config.toml
n_layer = 16
d_model = 256
n_head = 2
n_kv_head = 2
head_dim = 128
d_mlp = 1280
vocab_size = 8192
activation = "squared_relu"
norm = "rmsnorm"
norm_place = "pre"
norm_eps = 1e-05
positions = "rope"
rope_base = 524.0
rope_fraction = 0.5
qk_norm = true
attn_scale = 0.115
bias = "none"
tie_embeddings = "early"
parallel_block = false
extras = ["some layers without attention", "local attention windows", "gated attention", "value embeddings", "hashed n-gram embeddings", "an embedding shortcut", "learned residual scales"]
init = "trunc"
init_std_qkv = 0.0224
init_std_o = 0.0224
init_std_up = 0.0224
init_std_down = 0.01
optimizer = "adamw"
lr = 0.00124
beta1 = 0.9
beta2 = 0.99
weight_decay = 0.2
lr_head = 0.00525
warmup_steps = 273
schedule = "wsd"
decay_fraction = 0.449
decay_shape = "linear"
final_lr_fraction = 0.1
batch_tokens = [32768, 65536, 131072]
seq_len = 2048
doc_mask = true
z_loss = 0.0001
train_tokens = 523600000
steps = 7787
dataset = "wikipedia_en"
Each number is 128 + 24 x the weight over its row's rms, rounded and kept within 0 to 255. Layers, rows and columns count from 0. Numbers have three digits each. The size before them is the row's rms in percent of the matrix's.

# k: layer 12 attention key, 256x256, rms 0.0645, rows 52-127, columns 192-255
# q: layer 12 attention query, 256x256, rms 0.0666, rows 53-127, columns 192-255
# v: layer 12 attention value, 256x256, rms 0.0683, rows 0-24, columns 192-255
# o: layer 12 attention output (transposed), 256x256, rms 0.0705, rows 0-23, columns 192-255
k52 069:121117123089120127204148155108140167109144109143117119156143120121146148140110132124162154122089121078138137090105131129074113163151149114127187102086110121132148137155126170106126158064116128
q53 081:081172077107099132154115166133131158121125095145132105135130119128123184088113115162143131118092138105102129133114108100105142109187116146111149131124100140111124145136138187127130128161115122
k53 075:145089146176143118144124133158116104147117123103078096120111166152075144147109099129099154146136116087146152116104138168170120087164133111128158141169136158165088096108120099154107116149121141
q54 081:097135140107097105135148162149131196141127171129106128150093158106121123143154123121122141184157127116159148130126161152163142098132074124140089151115090135097085144101171127134113120120139094
k54 082:113135108149165124131119116121156125156096113140159105146140107105166077144116153111170144118095181109128102152074121142121127098145115156070152153143175114151159135135071103111120152152157140
q55 081:121085112146157130104122095112137162137093092104163113132137127121183111132127153104117163085104094153115071155139117133139101145160108109106120141112141152109135133178128110131137138122112122
k55 083:116133120179131150105115174149142094141167134126177182122156156098123164070116091140110145141205166066162138098148118138107179090162130159145167115132133118155135129092151179139139149108142158
q56 078:114123108137136142143154098129127108094119119119090163135122176141171182090124164143174071141133097135131139135147114113177136131149141159150121134134110137137137116149115124116132127101087155
k56 078:119111121146126150120140171101117159109142109126087064138167113126117130150117126147153136155062108116155111100122171181101104115121132145106125144135142151107115131106120156104169135097142131
q57 073:147096113123089109135128143138130119127096122097125128124134129078125116143141116083149204138085107139149134150115131116093063094123109127131122132068100137085106155189121107147147101127121125
k57 072:149165145107163094097130124108136119125129099141173151135157128118091116106131123145107113055145146102091124080109127115133133111153136107141132164127134142156147027135141121104108122142132092
q58 073:186121113183113141139146092126120128103140144164088179136078133162117130144142093124144092128118122142132106076096098125114168141161145121083110107150128062119140111094108151135081128112095143
k58 073:130128068115109119142132129160116159164129164142109120138141157154116116152116096138131125152089099170129137106139149092129092115102149119098110153111124153137078174136104094149129151117104127
q59 073:163149135161134141135143147096128146118142167130113117156119132135127129171132142131087129139109085147147106109104135129138145155109140113182132169143133097128152119167138174149146090138112152
k59 071:118116092129121122150107148176129129141135128137145116115158088127112147113137134141121145142101171115137143132112166128114139133158102114085104164127127095086081153147135149194121157107133109
q60 074:123188089175117121114126111176133093137114150164153114148125113101119137132138092128099157127108170092142152135119128124127102136163098108112115116129114112052129088105109142139118114089140054
k60 067:138131122111133079131131121103119114105166128135090147165143122129136080115159150118117132174125143134118129106153114136127116099115135164144115111127145116193090076128100078120127150171113098
q61 086:152109118120099096143138147080128191125165134154120070133094153147114094094119123108091114126113115119123106120108160150127148163099140110149126157143136131074126104131142070168110119174110171
k61 077:086149107097147153132147149134125149109132140091160166134167127081167133107152167114119116116103157113151133115141104122092126131118128086109140138153171093115153173117086186142139118108117150
q62 081:155111106114119132116106122175113150104061129137109139150146105135156115105113097077136126103117072106096117171083144097155128152112153131130123137156107129071140126108121106154105143110156107
k62 076:144127076154084123133172133154146158170132121103125159097157150118100138139124117161115123160096158099138122093152111167183174122142120112136129117072146158146124111107139168082129115145089110
q63 081:064141136115098140107123171105138136108103122115145102126128152121133134164129194158088135146109134131127096108122159109174131129159098131164165144110112142163091148139158135154144082127122115
k63 080:111147147171169135117098131128150148155101101137101103116132114103101137148112097105124161164147160059158158105097135146120138119155130126093136153139151155115138127161120169142121151142166107
q64 076:138115129139073099149114118119159096157148136115154102174139100154137118168101140136119121087100139134166120142112101165123103127134191133097074091144133156108124119137098125109108125110155125
k64 077:133111120119129117128133141100108168114145141202113157148127178085153116116185119128098122105174136138118120102131121098148116124122120121119128107106116120118117141151120149177127123130096134
q65 082:120083124133144100112126102143122118114112157151134139165104140131143143113128158108137094169120160146159130107121138155138163154090160151129128091158096110086104092080132087107122149101101160
k65 074:124124113073122156093196127061141205131147169170157161161172154126131133119187127139131126133118133146114118116146151072111113143148152088129134135143129119116125126160121151125116132155098133
q66 074:174095111140123142155182146153114117123100100132121148140104154109148133134124156133161128103137116157135151123104133105113060148147131128105157132112161136134140127190116125137168105133101192
k66 072:091139098129151094135098153063144165157159115134157125148172147097140147107111114101153107091074143111148103149133126121105108079123131095121105172144116151076135131085115139099109126104126095
q67 081:138117135121135103154167152106142155116158162135116116159136144156154168116130140179108116131091153149119083105147133120093138152131140112124138132103141089128137158134130144127117143196081141
k67 078:078135122103127139133123138122134138100147096132134128112149123117158185115130176134120111116114101094129130136116138140138123101108112114118147119154117090129149123136131147087133147079173111
q68 071:125140150109138128121145150106094187137115120109151147134115119113094128125122128112151146115115106147165128125117131125134117112094103138121128150116152072126141143082135151125101132103065130
k68 066:114124096138096122204120119148147112159115092114145127104144111129169145108122131114144074129119119100154119143114136111172168163147109129083144153098133076123145157183128090137115130130133179
q69 076:129152148097096150110117147131110131083125123154106104103158129145111124124149145135103132136132121139117093127095144115136119132131136170166114108150124102140128138059135105129138110162145103
k69 072:146140119097133077145112082139148154167089105115106133103126119127099091151079174128129142120136138134151105110113112167139118162119104104134144141109134140109181099105115095077150138115147108
q70 077:091135149085109093122105149078163140127139122119122113120147115116159132158124192129105159103123150152144116146160144163118114140112126144138100115151098168125115122139178097151125104131167107
k70 080:140158138186159116115074134118140129146141141180146148132120171114110114110134094094134166119188144071142141174141104150123109113168112124134133102159151159116145120107125164139142132129152111
q71 089:131164110138123097147128140094143174166144125132138115111098126125100138146101108132131125101128156134095107113154143116112196147139164104142151163119127143067130142109160152176123143136106131
k71 082:108109089124132128175166122170113131093075153119133128138135127150177148141146118129095103111109098121103143160107099127135123108168110133063126120146134113118091148129127138178116113104115138
q72 083:133151114107150137076122113131136154132129121145166137126113094140167106129135141121124137099111109131128094165120142130174124138124134138160086128146110144103111077111132079128102132110155146
k72 079:131123105130140120129169149093133149103117146087123139155133127122180100103136124140128123129157109108130098125134104135139181169129145191124146111112128103119150154112096153125173139116151113
q73 088:118134130148118099130143118107121103146144116184156114151119138098149103130109153127142134119118135119120116097102137132146188176117177141125151165155106133075152142110146140139117109135125178
k73 086:144132092124117174151128147131132195151117170129122100173152122134108132102179125114119113126108128140116128131110155120122140139189118129120079167165120123076093132138124167167129106112084148
q74 074:120188136129119124145123121128122129173125130125171131149155125108133128144124118147155164078149181149126159116162102099136108175095151161114077121153140146069153142155108123129156102099142124
k74 075:186100098146135099149117139125119102095159127180147179156150156118108083115129121117111108097107155148107132132115154137138135153142093130135124120096141118155134133074110115151092137138124115
q75 075:183147082139148090127160128147126126152102130088086153152088123147126104202165120150146117133192126128167151119158147139124123100140083166109078100133165117134147126177112135153128114085151123
k75 072:131147136155128107116145115107160134139153141127129158125125133137106098126135163086194095107075098159126097116141130182132099138084139078142145123146085166141167161081094092095145125111127118
q76 074:169148128131128133143101147135104107146105197117124142149130093135133139158111102104102101127125126102139140119137113126095150113105118119130101139149177127118119131153108121108152107093148144
k76 071:114085101110104125140129106096108121131123100138110122159140104133118143137104125153118110085157115124150149136136116136100111119144111119140099099110108158149121145141130113147085125134083144
q77 075:105141127113136129104121141099118132168143076101175124102135110130156118145125108142152197096136153089089143119165157102119149116137117110086170157077131172122125167100136166140122147133131109
k77 073:116145166108157134130092118177148050142112122107133108132101140139166133123095142099125116112171087132089108161092114153165148120136107189128136111168112058158144130125134082148096126109160093
q78 083:139097115129082125111105101112120136123126121173136114132094122114113129142145163125122139101163109098167125115120157171093132141155130159133091116126136137089124156160147093136145099135133105
k78 081:118148102107152103139118145141132139104116120116161150118154137105105112116117121100179168111127129147118116122143110143135029082164102114084138128090122124198167098115104125109117169113145118
q79 072:117115127100122101114137102130119152128131128118096128087135149113122125092106117112143123154164127117134119138151105127167150168119119117155141133098089127117142149137148137160110164100138085
k79 072:112163108153111177117154123139130106112103138120113111119128127161150175146123114183154117158105133144158141150117148142105169082133131168110083125154164125158092084123161126123180130172152185
q80 083:119092109125087132165122143093149085101153157154067155133170140172140116099120137142110081194133144117122158107140100142093131100125108108139096091137121124162116110137137115103100094150138158
k80 076:117131162128156150051117136125129133070133148162111131125114164121108102120151117105137172112125135141118118139124164106114077114120148117117136160125158168135135118121119109093136134151134107
q81 071:136162141124171118104090128115132136162119130172167140152125094066105117128164146114156135103149102119163111153151149119152188136123143144121116112171136116130103111136130116125159113108139121
k81 067:165131146123103127157201087104118143125104154119154139122085127127110126098119125103108166133141100150114114175137121120117098150127118161123127129124081135109148125117154129149111123173127134
q82 076:142115141127128092144141099094097117127129110146144116137101124119120119108160131128132130130114151190140112122113123091129134166089148089100173108153156063113147100124113103149115121138121172
k82 075:133141096148102146105118154115122124169165141152188178154117153143140124115107139118121118130116144122120116100182152086097150156132126148160123172146118134078097136114116147114083116112080160
q83 074:088118122160197128129112112049145160116165109162126111127116102116132119084156126135137142146090099131114127124173112111107085120118116108112104191143140108142140101135119118135132108222134183
k83 072:123110148136131149092149174163106072123142121083209133122143135108129134078140146088107126101189139115133125142115166134140168182148130160140183140110143054110135172108132133135144129072181123
q84 078:141157121134155145180139157143139120143152201129128110136125150123120132145120072167112119128128150124099120118140135139082112107160137148124150146104171107123106181169094173118133137142082144
k84 079:118103182096135121136115114142093131132109111113104110155113093146161156135095159138121130116129080124147124168099094108115100123079119127101120134164116121157141110117146106143142139128165087
q85 083:117124144108155156112146163171107096139107133110175146156175137077185132145135106154138166065127127113094139160145136129124111126116145133130181139102122177112138159171135145117151158131098103
k85 081:150122166111129110161100134093122131093141114100129090117112069154146136101105104120108113138130125088103132180107095109124140107126139178147107127146048116165140104125153125102094143142132121
q86 091:099146116124129151125116150162129107154097086103190124114119140142179126164121124132134124065130164133123134129088153121127120105146103113091147120122193143132102148050118113106119118096141119
k86 085:110124171131141104129105068111143145159125124163063108146113150106166133121125128080134147138143090130166076119105075134179117125149121158110159114126077106127129122160100100095116129145128115
q87 078:151082146143113128143114108169141109128108146150122101153129125142163137093149105115109104160129127128103104157106126152124124121138116100157072121130115140111130120146153120099124119186142100
k87 072:131126101087145130114120138108116143107147129127122166146164085126080104114076135164127190118143125130120151091152130155115106101143137125147114100121151115143119110124133144082145143119109131
q88 074:162117147119123146173135138155143137123157138146095144173129136130144125120134121142124085127116150131105111120124135150099144167134120071094138137159121126174138118113147155117090138121133127
k88 073:130163102136128146173080100107096157160141118142061104122114120130115137173085124121136156156118112097159171132127136141077108095101123105129072107145123168128108179155121153134127134148104125
q89 083:118153115168116157111120135114144111094109119165113151101158133114113105140117100127125142123090119070146134100099103109119110102120099123102126105121117113127136110086097141107130132120134117
k89 083:138138133107113090158142130139126141122118148124077091127129118142124118116176117124114105173130132163135133181099111104117137110107132149144108113129144124131100115141164127142170126125113092
q90 072:130126130103146120139118119140115132178134149122129144151156150134147116120106157107125111146145114114163156149180129165143146101130093179161105119136140174142116108139105119060140137094132078
k90 071:095083142110113131119193108102146142086116143140099087128128116078149143136175160164181145119135109134123079157096133155112118131112107155111115105129141100131180119110136146154149115144138163
q91 070:152128115159162125131182132107097136120176150140076133137089153119160138142133129187118112072150142104118122114160135128124140159138146096140154165146112144136136109155129155156097115125106151
k91 068:097145108109145109157126127112139134123136144105106104140164087145182125137128094081125115167101096132124121148098115151081142124119134152083100148151115109127111198102081086168125116112155132
q92 083:152124145146141091082107110111127107134145158125100138124152113184139113159141136112098135154111165180139109112128129142118122155095136128105100049143161104138129129069102105094103115096170108
k92 077:110143091110110107101152074118156158152151135178131165165121156117189138167122176131123100127141118139125116099162111086111146163130133114194109133093146118098148131124135180106130132105097107
q93 079:168105131102134170113119126147143085117113126116122169124157126179169124091132140143105092208105133131093115129136140118121170090159110109142128092121148143138106106147152127097164110162155158
k93 076:114109123117115138083136137116128129102122134134076078142143107139075160158102141142171151091174076109144120121146149169120127096116121113130092121159086127132151114135134136079133150097128104
q94 075:171103143146116093143170152168138171101118145116131163177102159080112093122106119126128152113117143101131132110131149136129147138106136158129112152110128098091106173137083124150129127135100151
k94 071:121161131091141105139133120125137132148114141136176140108168120120125082104143142139123087088098150118137148126103137109106120143092132070097120143144109185134183150111113132102117150102127120
q95 077:110141109112064102117156152097141132142121086097123167121163152096117180130157142170162128139140100116158113125102118136137122135148136116121134071081113134101154141151178175123147132131099107
k95 073:135179132161135141179103146138130120087148125159135101085130134151117115102128109106146120140072132113122141099148129134130105065134119119148129127140118153151103057099151140122100132126100148
q96 076:110136134133134146115123155149114132117123163141150130143101154148162120170156135090128196116128089165139115139116140164131113136155110167126093083114137119134147162123109141126116151071111148
k96 072:097098112141133117124118114164174097157143109139166159136085128121174119108096166137115111082106152131116100153106104083135127124139131164111171144122100114128150121113119095139108174171159117
q97 083:133185127150174142146120144102140106110126154165135139135116124109134095108142140118145140125123168114088131165136126092127145135092094138132105183176169119081142106152109140155162098161155143
k97 081:133099125165104139148180149164128109127107137108136156170150102177145089085151152142110103105101140088157125159125134146156167159139135113102134145118116122093126157096135154123150115120133115
q98 077:093183138135129139127158178129184116123151107093185134142161113096143143145095123159123159074079155106072124135171119105123123115112132158128138174147124146145123099169119160157142121161137139
k98 076:120099141138133114158101136097106114104130114150121116137122115131127113086174159119084089105165131071144160153143121159138167153133149132117134119124079134101165168148108129150142136084157113
q99 070:138113110141159136141149117120151131142153085103163106116109113179163153137108128122123118132114157140131119158124110126141114093163091059113117130121124137184112056085144113097108137139159087
k99 070:066142136113143095125113091086115136143157125137089126150143128120215133118119139110125147125149117121150096126142063143101131107122176170113151096148132093114115166145117116160137130129114143
q100 075:123093105161161096115147114154141105147119108082153130146133100097151131122121149131130123106085138113125168121140119149092118131138143155124139133097154135118109164129105112116122147136128101
k100 076:088149187073137149134124114113124131107159156126124112118153125099127143100150142114098101095160136114128110081121129111117116107098131100152136122122118123157163110119122143114133136121136118
q101 082:156115107121097128195156134153135185148158148114127132150072190122079151110102104128115092160155120104147128107147139135147112117192137127106144170123130111134116109117129155141109124151098115
k101 084:119137118141129123119154116149125139169102151119144101088143143099159136140176136120186131152076098151132103130144129134129103146093155098096132125174117143095158116115129135171136121127117146
q102 076:120176144125153176072153147188135137151149098114144151142138118118124114157168142165139124102184071117141087138112154154144140115126135146127136113101163145153105138143121138140158139072093155
k102 075:133115157114151125212112099090152146137096108100122117106119092122137126135085128091121151102134119122142122115107128146130135140128121129122132129091053123138176143144117088115127159137171138
q103 091:130083108104115169144114113127168135116134122159117138144100121146155135098092116126096116127117090100096138114127131121121134123117141102137104152143112142155115098117147133122085142160137156
k103 081:139134145122135131134148142130125135138093121098125126080148148122085121124179116137156146109171156095153131129106154144158127137134145111100147079113137139139157157180130121142148133135135133
q104 079:110119119132149190107118123133129133091127115136141129127114173180151158130119153122129172122111093161141135124158133106173120123150154132128120104109120141160130105105116130107141158081116146
k104 073:117090095126135068087160118137168110154143111118158150106128147110164135120124151150132128136121135134117083153124123126112132107134124188115193114140110105106145123124125112156121167115171082
q105 081:128140106136180142101129109121120130135196124164111162133110129183146127105114121126117149131113109126129118096116104118104189134107164120097088071133189116133126139145123079116118124099177158
k105 075:136110135137099135123144081135144124123161148125125145119177137127131150108128185113133119086142147137143074118120151148130107128132116160145158164098082132148149118137092126141116163123120125
q106 079:143158122146162103161151123155099126137165126110120124120100151104092125153178143139163119084152145147148108133129121154097146158135084190102115140125120086129150159146098149120127140127112128
k106 080:123109108118115141139134104123130137120157121098125138134095106162148132133133141131149103159090047162105147143152120134164122132094150108122129148138123108147130153114118091130153107128164143
q107 075:110152107136154141069123132161113132173130100103146144156120129139108137149116146090144138173184142112156163121157181158135179110105122182108115107096138170100109134134149104106209137038141099
k107 077:137077126107147092115180086103178126113106134109179162115140137118129119157147171131157130074111153149098096109133114122154113124162123083140159134097104136166164100133105122120074141159125126
q108 083:128117125125132116120145114170105122122141142145114089151158153122112141093111114146113114166145157128164136101157142134138088169140154159171112135163098117114127122129135079138141101160139142
k108 080:147142128081152089089117126066119155098148123125149134119157098093101117142145158069153148152128132188110123123163131156116101141100121085156114135136151117157150101071098092111118130098134110
q109 077:104139103145149125116126090094145134138127130116139136111096142105118176158156096180150126072169121133155129108153136122106148095141188089088113136118143126073128126113122139145134131153098125
k109 074:157153154112159120160122153157111084120131144138139130129134101155130120116110105105097128122126084135113114109129114115121081147151107162128180107108084101168108134124104077157095136075142135
q110 072:153108117119109082125177138140103174132139124121139134162133145113130102136132125128151145135116108165154114116132108130123136147132131144100108121119097145107154147117149132135118120110114107
k110 066:149149038137142152154110139075140146107154108146170144080180144076118137083095130092137117109084153127059134133139152128113107108144133113134135172129136122135157102128092150105084145142138153
q111 080:155140097122126171104140141103140133117119149110119161108109165158110120128104126139123107145133115126133115109127127104162216088175119144136151119115167111150105153138108156127138113112123145
k111 085:107124130145119149130142113192131110110097140105075089103113127149101184143112122156151105106117082120161128132126154151146127123105115135077129138149063170141125149160125124165130158120142109
q112 076:123109125148128137130144107145114093091117083144132140137142106124132092064147101102148111163111112099123158163081142117127100102124139104141133155138155112109122101106113085143158123134153145
k112 080:110132115077136135101130146081103134126124122095131120147162085125151084096085175122107123110115164156163116105156109128107119116096138141126114162098139120139124136105125094060124137103111102
q113 078:109120144101132145113121152131140161110151148162108065126122135144153151127100152110130108088124159125143113186093151163171157130135160172129120105150096133142127118087128085153089143123167100
k113 073:126155153116096095175130091125136198173123134136093134138136165121148156152148152132103143128120111122155103133079055156139114138132117105103153098140099128095123136167118137169137103144109120
q114 072:129131124103113092123128120061112132154112144118146115096113123140112161173119141124081134118133127148157112118174150125140186125157156144189146152157116114133112133111131140125143098165129104
k114 066:148121129116136149073136114151128116149101165125133084155099151143112124144110150139139125139146094147136099153170121134115093176116085134123149135191089133094151149107101130175127120065125126
q115 072:180110126112090123168123133095127110135136167151124134161159140119125137128095125098079113078097165104141151105155094127109156167110134130102138152132145135077129131148111135113136099161120100
k115 070:123137139116124134121137127139128128139141164160089138157152170118090162119151130189152138144149068121149128145161155117121095130092104108141096120165129142128133117144128153166150117097109120
q116 079:137115140120090090179111137129125189163147114130138110135132145115101127117100121089150125120155164123146120110181121139109125151105142103079129163114100128105123154103125119135119144120103097
k116 081:121148082106170133119126095106099141126129103145148158125134149064169154130122133146131143158126107133117146144108153110114122120126110151118107106132208120153130124150127167113145107136138143
q117 081:144137125150106131151081108119139124194167127147168089136087118140126099170114087116105168102133173110119127120149127140100119142141162088056108131130152148107134137143108130120142122148181090
k117 079:156132117144147127105142108189102110153125155155137179153126178116159133127164150136122133127170126156134114116116120103172122137140125155134142105121116111144106113137123140177116141137113113
q118 076:112146127149112170164170131150120109130153133141111136123155177123147118120115110167133155103135132137112161091166068133119154124132107127113110111118099163173132140097100134113089144082093079
k118 075:130095089136139129112127093113144141085136119146082106106145121104116115111138093103101118095129161110088111152047157119125117089132125193107115143104112143158134125148111116099139141184175143
q119 089:120126151092157125148109156132124159134151130101169091127117140131112142128112125116120126090139211163105134134152170162134150137092128139122167120129159114105111139102121114142131147135116121
k119 085:099119143082119122138140093152139114117121149155143181145089149119171141167133174175117108111125101112155138146118094085134138181106127097114157105141114102131175165147111127154116123124127143
q120 073:125157133145119129107127126091131123118153115111107138148114165182118139167148181118070136164128137112131112106157183146121191112105104121100163115085135155125089107111132135107158126094106115
k120 073:087112140102123117093172123135175105169111092148105124157124122131138129173125162168148132142150089088139083080128113128129110129125093110110136137154111122103138141154116136131125132111155125
q121 084:119116145142133118111113118175123111149113081145164113126146109124131106131146175134148101106137167160157124159086153158154100121129125162103121082130166113126110172131111063122161108121136130
k121 076:138150170131132114152099105087139173165155135158144153178141175093121115129125130073153170107138137148136119103134107115131095127139145113163128150117094134097168089111146141118112137103117125
q122 080:148108143128070176130120121133132128155122083133147135106131137154133095115130116110113137151146128150108135111156128123106132114129105080083111095099142152124140107155115140102149128137131144
k122 080:109130064138155113106124135150133083104143128138104162158134137096104144163098118163143123055175139114137131088115166126109136084132113141139107103101128120167125150133110108112118141113136147
q123 074:154138126134131091160161141109129113135129124115175078144110111089142106165153114144132114057115150124129137146111126145091093136127124121134158148144114143118142126139151156137107124161104105
k123 068:105132165095155132162121133135142140102139159156115166114107115113150108065142139086079135143096118143069136138124079098105115144126146118135131145150130104113117145117121132136128087141137138
q124 084:134152083100108156135140157132127158129119054082150130112124133151090171133096099149159102094125159130127134109133125104137134083141103153051140113108154095143120114125098142135142121122081142
k124 081:146125145141136085125144100140131106146144128139129173120149204134110131136153131134131101129129089115169134075131130136183136147106161086150175120138085147133138136144114096159120118099124154
q125 075:137125126151126112125146123127129151143106165126090132113123158135130098142103127095108115193169082106187117132107135137144140118145097126184100135120146109150130130118100126157120091093106127
k125 069:125163114157148156090128137147150142159093112132152105114133086112132102108116117116152133125101145175145123111106170147124139159107132098093092128118171140102132132117139140113135131123144117
q126 077:113082119117133149137173154134120139112152129101137108170086176130203119141139129148115149133129126144120123140132165156119077097139115116104134113133128149152151083172120129122117114140141166
k126 080:114152140153152124076095152128141121143186113138154126119117116105132127098119169089148122115128169094145091127094120123106140149115147118127168159149106100124149178117082121125092153132153102
q127 076:118099131101077118155138138096110153123144082142139096132125125126118120134120137121144127098117138110144081161128141122129137156185170109130155130134102114149145138160124121166113125161112158
k127 075:133147129172154144107128143159111138126115157132131141120101158111171149093131086100093132155151110146139148114116121124144136103130144146095127148166119134095055142122131139156122106149138120
v0 100:119140104106137115117116089150133151180113166140112161099159141126188121115107126117142126122170113091174128140111155123098123087176099098119156115119118087068127100149127104126127131061133120
o0 101:111127149088130116128108124107136151157148192131105125141121136154110127108133150144155086115143140107116122110121094117130118106146165181081113147115137116118104110119143127125078115120111117
v1 087:127120182163099129103166137089114114081134138114169113170138125116134126130169094169129134133162178124081126118140100105121111130193120140153128143115135170174143101129104127138109154103179093
o1 088:138121142133142147111136148082115119089139120127129119150108123123116146120152072141154111119133116137094159098137142115073087157128088122127130154136116137170150126128090154131076153108125135
v2 101:143147104106083139131126103153152138125128121135110115115118152135135171122112125104150137112080126072136083127095101086132075136145102111134090132102090145144132163127123106099144147104114128
o2 096:161141124158143116145097158156153109144149133124094116119128139110111094133115144111174162107114118085091154105126132120133122113123127158135107140142089142158113135130114156131158120117086124
v3 100:099095128107132132144099152159129131154130134120175095071134102142085123115139114128105151121119093133154108187115181136161119091152115103132118117213169144167145143118136126152120112109068171
o3 100:109125151126132160128119114106116124131110116097160129124154126122115140127132145133114146173121103126161109155122170102184123123111157140142125117152147114123129132170145101139163093110099130
v4 107:125091153141139130093108154126125188150151164126115126114141152132119147141119121095100140151126070124132071117102131087170092143126155096135214172149130151109136135141094145109135166140136140
o4 104:124135122114162135092130102121114155162123150139125113118147118121087100119108125139154144155185104115133103141163170141119114119127109111130131156126096143139139115174118192143153118092141135
v5 109:112139162168102123074118116149132131134153152172112116140115135114112108145110122142134121112178125081102125094155125138141151138132146173172156148132138124111104097133136181113123134112149116
o5 106:129123114080081094132156148127118113141124159149123154113070081100097146130141157169125109120160151092121135141113106137112101114127130120135130136100103147133131114121109154129109135115129101
v6 095:076134129166141146186118129128142123096123114133151143111100120138132133124113131097131089126109166139080158159148158145142151112164082161111112122152162146180115115171136127164093155152069151
o6 093:134111118163147146130096125134156114119110107126177134114095138152149105200169151097101163126072167180116145113179156140182169157133131162114135127134162144138098158115092112134107160112110133
v7 116:121117168160150139125064107083139119144152185118086124090114125100089080111113113109130169156122112144119126131084113125140135124100111165121117143137120152124102142141135110115120128152156151
o7 101:124125111133138115138109100112146152109122122112107116118086113177119095162128109125101156141129151142132092160166118169121170110101163172118156071112138130129135127105119164156096139123152138
v8 105:134136137100122095114134069094118140136142210179104174127149152122121080151140166126149144179108134130111124076135075125091134135071185099101077121090143089090149105147155124101168118149125113
o8 105:114162113145150118095126078148119153127126181133145122122141143134127105099141121118108117107122123106087153112140149148118140099138125117105156148108155157137124097115147081109155132145127143
v9 111:146181156176137116152153122146150142098159119107122144122171147119179127105126116113039136141134125157126154124164134105141068118130146116104103135099110131078137137124122150130156131121137137
o9 108:090131115114133129122103167130127119132134116126118150142142160137140185087102110145154122175155166143100175148146160144161116091115118178126150133079113151132124123143132106120121111104182132
v10 105:110097144095067133139140130136133191154127134112125097108147107179083115146136156098152142097148162104118093149125134086157108143140126116125155138101103129144166166123096110145146135113109135
o10 104:164141148102192142147161093149153136153128143129166122102162130166111132132127141106107172132158102102105105148122146129134094125164126093108109128161102127130140136165108128170186118118135141
v11 100:114143115109133118114108138128112123163171119137147131131132090180123118118167133166186140119102188158123160114115112139114089120150119142157128153171150121127139136140128145134105131134161137
o11 099:130174128139126144095119104144111124123127151101134122133129146139147142117166109146114142159132123113127144078170118118129128156099163134191144126153165128132134122172120081152114144152141140
v12 101:185144083126196090148097100109120147106118112116065193127111143129139161110162104107096143136115120097114094154121135146123111138082097126119150125112137101105120144139094096126115112088107107
o12 101:134129086124126100124107147133104094113103093107091107135113136139163143140108126134135162098141118111111116163144112127142143093094113129156174076111105123156105180123111100101124114151108130
v13 104:137127133109148113128122154141135117094150139187089122173122122150158077160113119107129115121138123097158114103113116131104133102192120139126116148114174107154080159135127117134135115140080123
o13 102:144125139161157148143114121071161119135170114159100145130140132104146104136126118104111132055124121123121096119123132127156163115145135129131108159113108120154090131117112107094166112157116137
v14 096:110153094150145112111115107122135105121120085146114111149108182166143159112108124134115159112136124149084133109191135130196141067114161112162162136124133125112126102114157135095089107101107120
o14 095:120104145171080120122131100108125131120110161155112139134083142099124145125132107157128132145077100123129147107120141116153144137101134091163139122112159119122135123140119096123089122090101080
v15 103:135122151166091142139088087104149131184099187120120081136123102057113145135168130163144162142119126136148106153110137130130137147146174125137143125140117151135105152121116129084147118139151165
o15 103:155135113143108138128136110123121110123124171083153154123116106089097171107110111146130144102144144120128143166105161122079102137128152139183151138153111147114135138165127137146156093159153173
v16 108:136165102113099145145098142118119103178167080097104100110121119167107140090120109109131134111141128102169194109105116137173078120146098129149079128084103165143128119110123091106118102136168114
o16 096:131120097118105138115116147139111140130124155112107088133129136174142188125096083116132140142150108077092154105127107131193160129092141160140105113124077137112127099093106089142128164158106155
v17 100:096136112108097130132119102117143082108123124147140124136165111101134152115103129155159115141108160091151140156074124126120170131183094135137132123086094149106117132135136114138115162112130123
o17 100:158111131059152116136134129111139126111121161128134122111113101155101123137128185134158122107121159108130154122135100111109131143126133161095108144129106139155126113101106178170132154132110124
v18 100:161138110127134137122124108136145152112129125120147192089147146142067101103119086119160119087093131117094167135122112159135183142173143118104110138128159112164120118122142101165129086122105090
o18 096:122114145162073132098126108144134146101109188126154158095155164134149097137147106079108185108100139118124111130136130126149128096143174153105131070188169110193102116091128149120178142165088123
v19 095:101086144123134161132145120099118112167138102091113142089202112126090120152167112091106125057126106134167131106173115124090126105117137107099115085144118126170196131147139162104139130113128137
o19 091:124134141119099142134114116105091150125127083136151132138167136147126123137202138144105148147125128163150105087121135118104147146148143072112151100091109132127179109151139172114114137127132129
v20 095:134137119118097121136164138102124147111136112095164143134128132153145156101111121097140147067170167082178162103131110159132114121091141157134084184106082128205121123107117129134144132130138110
o20 091:131152100122125146155131197113149111081140097108153108120136115149151130148096104119085151145136107121125122114123122133156063143095121134093117162139102153156124153121117139133140157123071155
v21 098:111120141145146130154184155177143126086087115082160134173130151117169127143150110112149116149129138147116173149174117128123121110130161135093205169153113140109113146123129128142110151076105130
o21 092:146134187104150131143123161155151123124165147115130114139165165105133085142130117134194094151149139180173134103138142128118139168148133126097156152151123156127114120148151085121137140101186160
v22 104:164125140143104133076161107129104104094140078131157118123213150162151139139140140049109167089180113172152128145106094093147134158095134101104111104126136115135162113112086151111105138080102129
o22 103:138127136139123158117110125146086113083145169142132141135159130124145106112159116142120177122194060155111144121090154125120119137134091079135129140118130134110132119130056112124110116129130124
v23 096:107139105155120124101138132127141100154134117117117142137135132152176146130111123100185120083140147124134197144110133124148145119107180123133155155154154127145135118149119157117092152130146122
o23 090:141129159137073094086118140126081150150126182151165126109115107143122092159111129177145135145119108111114120128116124096139124170077170127153133141131143161125128136154121121143122145119133130
v24 103:151132110112141101184128163145140147189147116121116177115156134144123131125141111097125087119120108160088121115105148161135139113122119107108128138122142128111160116152067133113162119129176107